{"weight_decay": 0.064, "max_grad_norm": 1.0, "max_seq_len": 512}
Each number is 128 + 24 x the weight over its row's rms, rounded and kept within 0 to 255. Layers, rows and columns count from 0. Numbers have three digits each. The size before them is the row's rms in percent of the matrix's.

# layer 4 MLP down (transposed), 1728x640, rms 0.17, rows 124-175, columns 280-319
095:134172151141102111131126104093160150099145133115121085106169096072116108146089145139113110130120121171092137125137153113
101:122132123112119120132099070143116150150123156141100082141156141124161130170084133110155117153108086094140100192144116145
093:165084081151115123139057178148127098086129182112090134097128158177133134105121116105112095125110148139081160123125109110
101:111123106163133113136146119125142109086098151153112120108134154141105107144146110097123113115171141142126168092130124119
098:103138185147138121138162152119143190176136136106108102120146147123186146117149115123110120134158148072145122155138138139
102:126136163129151086142082131119119114122134095154122135112065107111159091116130139125151118104115104168133141093109117119
100:085155100119121164145116155124198175101123154137142114130114134124175119125167112107130104126088115132108134156139194144
099:211156202106147112153086100116119097139163123128133114143149110132152172137092160108150172117070091153142130121135054086
105:090153060128119127159144152145112124131162127136132120140145097089075154148108123150158130130147130111129127109133106113
098:176113160140111103098136147168111128107119114118093165126128105121190093138154146130128127172097131125153141123131107134
107:124135127159158168156171152110149093146126128116128126127131068097130150087163119098127128111132072109140118137153120152
099:118088168084162142148092136105142129127117099117124152113167123142168163078105137123121116154146131123097129146156112095
102:113097104167113167130122132110166142122145118101149126150147141149122147120145143169152155115160116067149146134163135121
101:093158112124083109120128146154116126148073131156141151122111093127107130118134121110111114146117131119121129141158104123
100:119113252151101171179126172136102095141079175100147140130147113098140158135108157135156149143114114118111165123148113167
102:133151195115123113149169105136116142181126156122108084141134102114094145111123141155161149118090170151129134156148132147
099:136137131139112135103125116150163110147137126106120138091149108136125140114156105121144127136129110122103154134165114090
097:140129168076137163107129096117158105151166135108128084122105132092133160149091086121103178111125132130138087109145132130
103:172114097069127089125109175179119175179122179134165112168128136101128085137114109159129132149140135099173114126137115139
099:128087092158104161085092119098109120130167116162126110078138068109158147113120128132124144163166115121123156144128117117
103:080108140131159141127154186138127098129131161132164130151138120147104136163099146110128121083097099122145134132142108129
101:099146090134074142124133127117124106153158164141155126123099090161114150075148112162100106116130077146154093094125114092
105:155146137128113120100121138080179101091127195125098159171120111122131169152146158130134120094101189128097140130149106123
095:134129142135171147085133102179101117130153134125164141093117145115125112140144131088141125154180136136126151155138145137
101:111117117139117121123158128117150172150106160128134156139115126170170114134139107110127165177161133126076168146132132108
093:127119150203167137107192113141067090130070129141123129129122131104138165154124143126154144104095155166112128149150130122
102:072110082166105149085091125089108132126107150103118100114128100155143130107124109108108183103119126123136135095128135186
096:208135150121130099121161150162132126080141127123126130131111127169158126142121158139169152130114144108119138115123116105
097:090119118115148136157171116109104128151169087113148141111114149144150125116115133187164174163074104152114147140144125099
099:157101172111141105109154095113147125128131152165110146135126067137105134108098149116124135186112142157151163083182134120
096:152135145108163126114102127149099149125116135181145116116065118108136129110138158112124147144065088113120146084164112183
103:091124095134095124155143144150077147182142159101103110162119096118156147115142118093126119109163174120157121180152143136
102:147149049082114113132086160135140140136119098081131099125149143110136115129093143112164158129191150148152159130136142116
108:108123120149108124132120134121135143145125128072159160125112162139110102150116120118127139087123144166114111086146117149
103:139137214144135184105163120161142137096106144161145137144128133113111135113121133140094111110116129079143144147090156119
105:190138091099125145117089159166117114131125139112119130161125144135126136111179159136100148104111084130109149109132133149
102:067094116128122133137092146116162138142119109094139131124167090146134130124159110123100102092136088096143173098129108098
100:098108144160169132145197121161083183185114159136145175089117108161158150144117058120129114152133141127168174115128132105
098:154122159111116111135116109070107104122128124171143105150116119110137118135078166175095145140120100082154149129114130126
104:152096167083097180116133111108173148107090122124139144125105149140134119162092107150146102153157094121154170120115121131
098:134099203116151154122089180132124087134105104118117158144098127151151116139127101133154117138184168120107122110159144126
099:167125170108145120121146122098116149117118123118112119111128160117108100164158126102102123133166143153162124106092116106
095:160132172156168108109093121155152093136132123172141137148094144137137147132134141181139114113120143116153107132136151138
110:133104079137112126124061130090154105096124123133138091117095152146151109122129120128119137161128126135116168141151100126
100:140143087157120093074117155150122104079130119148159156103125128145123108134130133145112155159097121147101107133123172142
101:113120178156099118136107170165158139109155130125152163112117129130132130160118110146134117145139145143110144145132107161
100:119118096133134125094170118145111126163139175107115129135126118134123083141138125135127139137153133175143177141140178122
101:108157094149124075137127122145124112108137141151122134140115105136127117096131111084125129099139139112173197138127153112
107:139153118140148136127091120118163123104135140149175189137162134129137155137157097142141185136102145145180163111140143156
100:114105097149114106178147117104137119087176107125154104163109113146125128140127131128096114116195112139169164149122152108
098:132098129134137129123033098156098117133110118117122051168129091120116166148156120137112141145089163154138177159134121122
108:132093124156100118102169116156152143151134104176120160132127133108097151136112096108131122106158165073137106132152121082
# layer 4 MLP gate, 1728x640, rms 0.167, rows 125-176, columns 280-319
098:125094148125086142088094105150114112139110102099100158138116110127172142168102131133152118117126089087149142137124147120
098:121153119112122133136180171151133155150138121103128132089115146140122123145150182095144105115077135164141130056130150190
095:138135067115134086116130167169107091135110118104131111151118130109153110142087105126129148136136145161125128165092124133
094:080147183153122067136098096157107112106119091141118161122093095129149144136073139123151121120090123185106114143162100150
097:106111096083173166104149161145120178094165169108167148144150099146129102101145143118118167134165134090141115152138148127
098:104095102112087105120106110111158069103153122099164168126088093097097105120129157118115136130123087101130125160153139136
101:135137116115151116195152134152143091123095103093126114104114106137115182126165108140125164159142138110143166131162176126
111:172088165087114116134132082130135161122153112123138110176118158110123093165167123103138146135161168107132115163160082146
092:084128101145150153174085129141106148139110150103121121131156163131115124117112159106129108143112171191120129135143099145
117:136126145140101113139074121138100124142120130137101125131096113136140120107160117165166152128141150113101098140109119098
110:124136141126179122110155165151138131084167098152144111101071139157133128131147150129109125182146131156127087123173124200
104:103088163125071111114128135124145114153094069161094155110112103184085114084145128147134101197154097139140126100142117124
098:147106112123089153105098110126186170137153124128115158089147100097177152175095171123173101101103185120132192131114164166
093:169137110120127098198076107105149148112102068154113149068163128115132121132189083154118137138148144189151131177098150108
097:124117128121105128118132069116150124157117124118128130114136102113103145120098171120158109172090139116118125116116142126
098:140134117156113163057119122163165151124125158128139111152119128147143086132124152117087124149168126156149118121115141169
097:160098140128142150157081091150157139134124133120189115146115136112101096115123113133117114155126138129097096097152146092
103:135133104087107151152164091133151096111137127090163131117090134143106112145144157131143095085124116168133121106152148109
090:135133125118116120129157137130150124102122099126168146069098099122113103160081142136174104133131151141121147124133124149
102:124115106114134118115175122130112157176148131102147164127161151087136150135159142113142117119122109111138147131135117155
096:134082116173127125159119106172185153127078130100117130141144099122123146141096114126155147140106151139111139157108148143
103:103130123108097109130133142144175118066104148167110147126136094153132157141164106125156133135156126162137148112115123121
098:154152153146128114167131160128153132073170140127101148115099106128125110157173128157141116113119111108132152143095141137
096:129131136141100121173122133136142152090102138124070113081117095109154115092137120084118109171141129127150112141120118149
093:105165091152171122144104140136121149155145144165190129138148113164136102155111129141173138100122134081133157109148133148
099:128158080132121130135090154185144115146104123104135156114129161127124102158125100141154129150130102095157113142109132158
107:165106121138140148144055118141129106096136141135160155107126109115142121095113134130146109113137116130128142137129155116
092:085105105092137130135129163139103146153140101139167119104103080163130169131156138146143130134109163154125121121118132134
110:140127114109150143128126149152113132101158123123098161102129124143153169125101180122189114150150118161138090128095106129
094:090135102154139123110135115110124118114130112154107108102119150098157160094131175148161121140140123148109133104156133124
098:156133101158121115112100149111068120141126103119127142134140106110163157099092156102138143138154084100124116116131128162
096:140106125125161135135109100084107133098091116156155086127171098118199109132138143173113131108115140134111118128137123161
106:120129105167112107112068114130119139130114115088144125164098091134124154128148075117159121163131125145130133114144132153
102:107104146158124113126131177167138115110130112102109162091167119142110113137147148189090178154126097143145123093112128119
101:135152139108111140097117120122135140120136119145139130114114075076167115127097092121146145162119146143103082099095082107
108:119131160118145103121118104133118141121146125132136130117132145130139141135158199159191114154113141145145124130115114171
095:111071120135187088098150166153162116146098157150116112118071135094137118179134100079104177128104095096131119116159129128
095:130152131118109175152168153105140104149164126079136140136136084116079134139119100171149092116128153183076129126137126179
101:137117097155108100130053088113167125133132104108122127123108143129148084134125089177115097135131181155114111126122117128
098:130125159108112175098150131150152123173118144112175133116116125142085136113174118085136145164114187119140179103084128120
098:094130148115122125146139114158129161148148116113130152119141142169134133119137141127113090173157111108129106100113088138
089:121135223141126135121112147161151094124161120135105107115100131141123144097149148126109117148123142124156097170105123129
112:059126121139115120119149119145115098147163146163110121141092115134087118078116154114124158155150123118137137151149136120
098:151132122122131088119111130136121117113157151132085106178123112079117114112119121141105160134118162145116149128122148126
103:093120132120112125129125135115113125154130164139148141139163088143104160160154131145103155110078093141113109093158105141
098:106131103132122113127091130090138084130145120123123174151119113160160096061107107124169140162138114152122117068189131160
103:126160116138127148140101137134154162138130128144170137104132112116141082152135127127123065084118149139139140144173124151
108:129124135153121107133135138089133109102148107118151149106147123104151147169100114114137129135133111157138168140134120098
097:143116142120127128122124133159109136107114109092166107103142134124130130141161147118148106089119132121162129126110120163
103:148131122137172130113151141155167144138118115153111162135129134167132117114114070083138128120149086114124161124151136111
109:139143120096107151094101132115113104131136184163090162066154077091120119116126167131106156131137120131109132130120158116
092:110138140149100133200114105105133166094160147157115133089121155105152151099126121151125106066148124179111150131117131118
# layer 4 MLP up, 1728x640, rms 0.174, rows 125-176, columns 280-319
110:117120112163141118162154085136135105119137129155161119120151123135125102101134109143121130123119144130112156116124163112
112:144128132092149151131122099130130137138142076116124150157140117097137124093157135126114104156117089102121160180143158119
092:137171149139140110113117109111160145117113123098171136113122137124137137111105115145129110105108117150099112113152100106
103:118151185117127125096114121099119116118148126099140142147160131118103133113144157130122132121150160114140137147114124157
099:125147120120119097102121113131131115124123125154080132084088201138154136136113144109181153134123149140146127117118156129
094:120107109133131124145106150123099130118127123157132153113066121122172136126121158097120155140131086149167138122132124113
102:126196123138112082170123116164164105159118151094139185132126115139134135122117140150117139110124156056133145146128125143
117:100083113165125120082151113138144105156172113136138126138137138090114160121120122134149108149122122137101110122130119135
093:140143125124140119091138147106107058132130112107137127130132121108160129100120091096162145134123106121159110112111153188
124:195103102128071134106174171145142133135115151129118138109137180124131114150137094146129096078114109136095119114131130152
105:176122157174100152110115137141132102114111110116095136146136138101183131147133142161142054119160155125125114145113118114
102:063131094142124145149154123139121113104158099095160148106114157100096127115135166118142113170092098127160167150130113120
099:116178148161149171137111138128157100142116150152133122168087125123197145116101140103135150135134121132149111195106126155
097:142137141105111124120104146143159139146146150186091112109119165120110138059136168117111081129116147123064149111113115103
099:117125132133145109148165055129184143151126133105136155094145149157120131139100082149102109132094116130115108156139131145
097:102134117126131141118162084100091170132118105127129111088129146112095125120143116146160156121138149131113118167173099107
102:093133086140144176145145108130153123157154166138088120136130111122117148151105075122111149133155151122093135129123140097
102:116141100151120139130133160127144105164147124128109108162163134153158105123178131141147091096130165105131132120140146119
098:117054068144142136132100136128128144103151110137151101132116165108119117162142165106155158145101124142110168093181126135
103:128133118110079112119175111097108133184129106125138161146167126142116145145139140122175110114080113132099141134144130098
095:105151154132131140113115140135079137135152093136148110122149105145104114110136119159098103139145118104126119134164141152
111:099118152117135112117107155116120118133131109152171152139157153087128138071108131171100132116085166154108103121135106106
093:069123094155162147124125110105118112090128166132125089127137162142117162148137151118131141106139067130132143121120138126
105:149136151125168125130180136150146132102151122142133124110111150167180099106140113102116144118111141130127113123081112098
094:134160070122185136130109111141117122110123140102179134119159140159117118164118129125161158093120082089159134124127127141
100:136099094169140070140098091186142080148130107114121129102107162136119121133123102164122129149136137163138119137171156131
105:100156113061113127111137159109084140158104106102146103123104131106080123119131110121138148141088074119119115118138124105
092:160099121148093092131105138145155157140061115076120111080117152111111081153107131125119151110123141120114116123135151130
101:127069132126117087142145123129117141172146098114157144136137069088162119101145136138169069114121070115160150156115121134
091:158161115128160142144121090120108122159125140117090097163113127134138116167169140140133161163108092112125137178123150139
097:164081137133140171096142093152110090133137110118120142146080173107108163158108116133105121106128151118169127118129119104
100:116131116116127130114125097135105145113107103107153159135126130102115132150109163184217112121091103128120124127119127128
108:132111101120134139127121152115116124149132116104136146126141125144100111146144134157130140113108128162106120136121110131
100:106144094176128134113073183107154133128087130117094131097170086132146127132169126165104179123132155150137163120123124094
102:145105122144157113128166181099085103139106132130129105101123105130162160124126172093147106078105133069147131142160158107
108:136091117116130099084163128155123126153117089129128146128109116121117140147127106133134098108171100164095086118111165159
099:131107161153121121089112122131103116119132110133139112170145163173081138114124123175148108113135150160100146113122166117
097:149079103124147162134148105151121065152127111179114114117132154173174134121127155187170116175099076119104141131147179146
103:108097096115123149075112122125148120151123148132136103170134121134117136147130131131137131097124168140112108116130149144
099:138084159117160136132156113143165105096124109120150132105106110144094153120122132083125162152131147162128134149133160150
101:146081150115131128187100149136144141103110123105122142153162128109136138129141152109134140125123102133103107125153111121
092:173122139180134138165090138131147119121107156124099122182195098103102111121157134126115118117097169112188091108113146121
110:142126124122143129169138144140115118100137122134110150113091131147133152077120147128118136117101137085104119157128126097
098:092101139078154180148124134107156116146134082102117164155152164167087149164127092148141121116143082140161111126139117180
101:138130080164157153134109143125106131113120148073184161119115067150140133152114100132130147117111153156138136158130141128
095:136187139087112139103140155095129133125150145136121092143093118087100166102100184093147159092147116082115154119144153116
102:133116099119156138137136143109135130099115164130096090147091106159117153154083111109083148146094155125111108118127171141
101:102172137163132122124136116155138117154108150108106127150114109098147115103159128113130157138155134123129130119100104101
096:128075084173127115123080117122119145083130111128142099078141113167119129128132144148154116128133148144108177130176146150
100:123162081166125132126113092181133106126108132108147169119157133104153087093132121148067116147133100142072120096096174126
113:149135144138087158110116133168141161125140087132111085125140125104132177156078125099159118118151129141160108155145184106
093:158142099141145095157118135093092133126134139147101109079139172143178141138165112196162125127113121104162138102118147159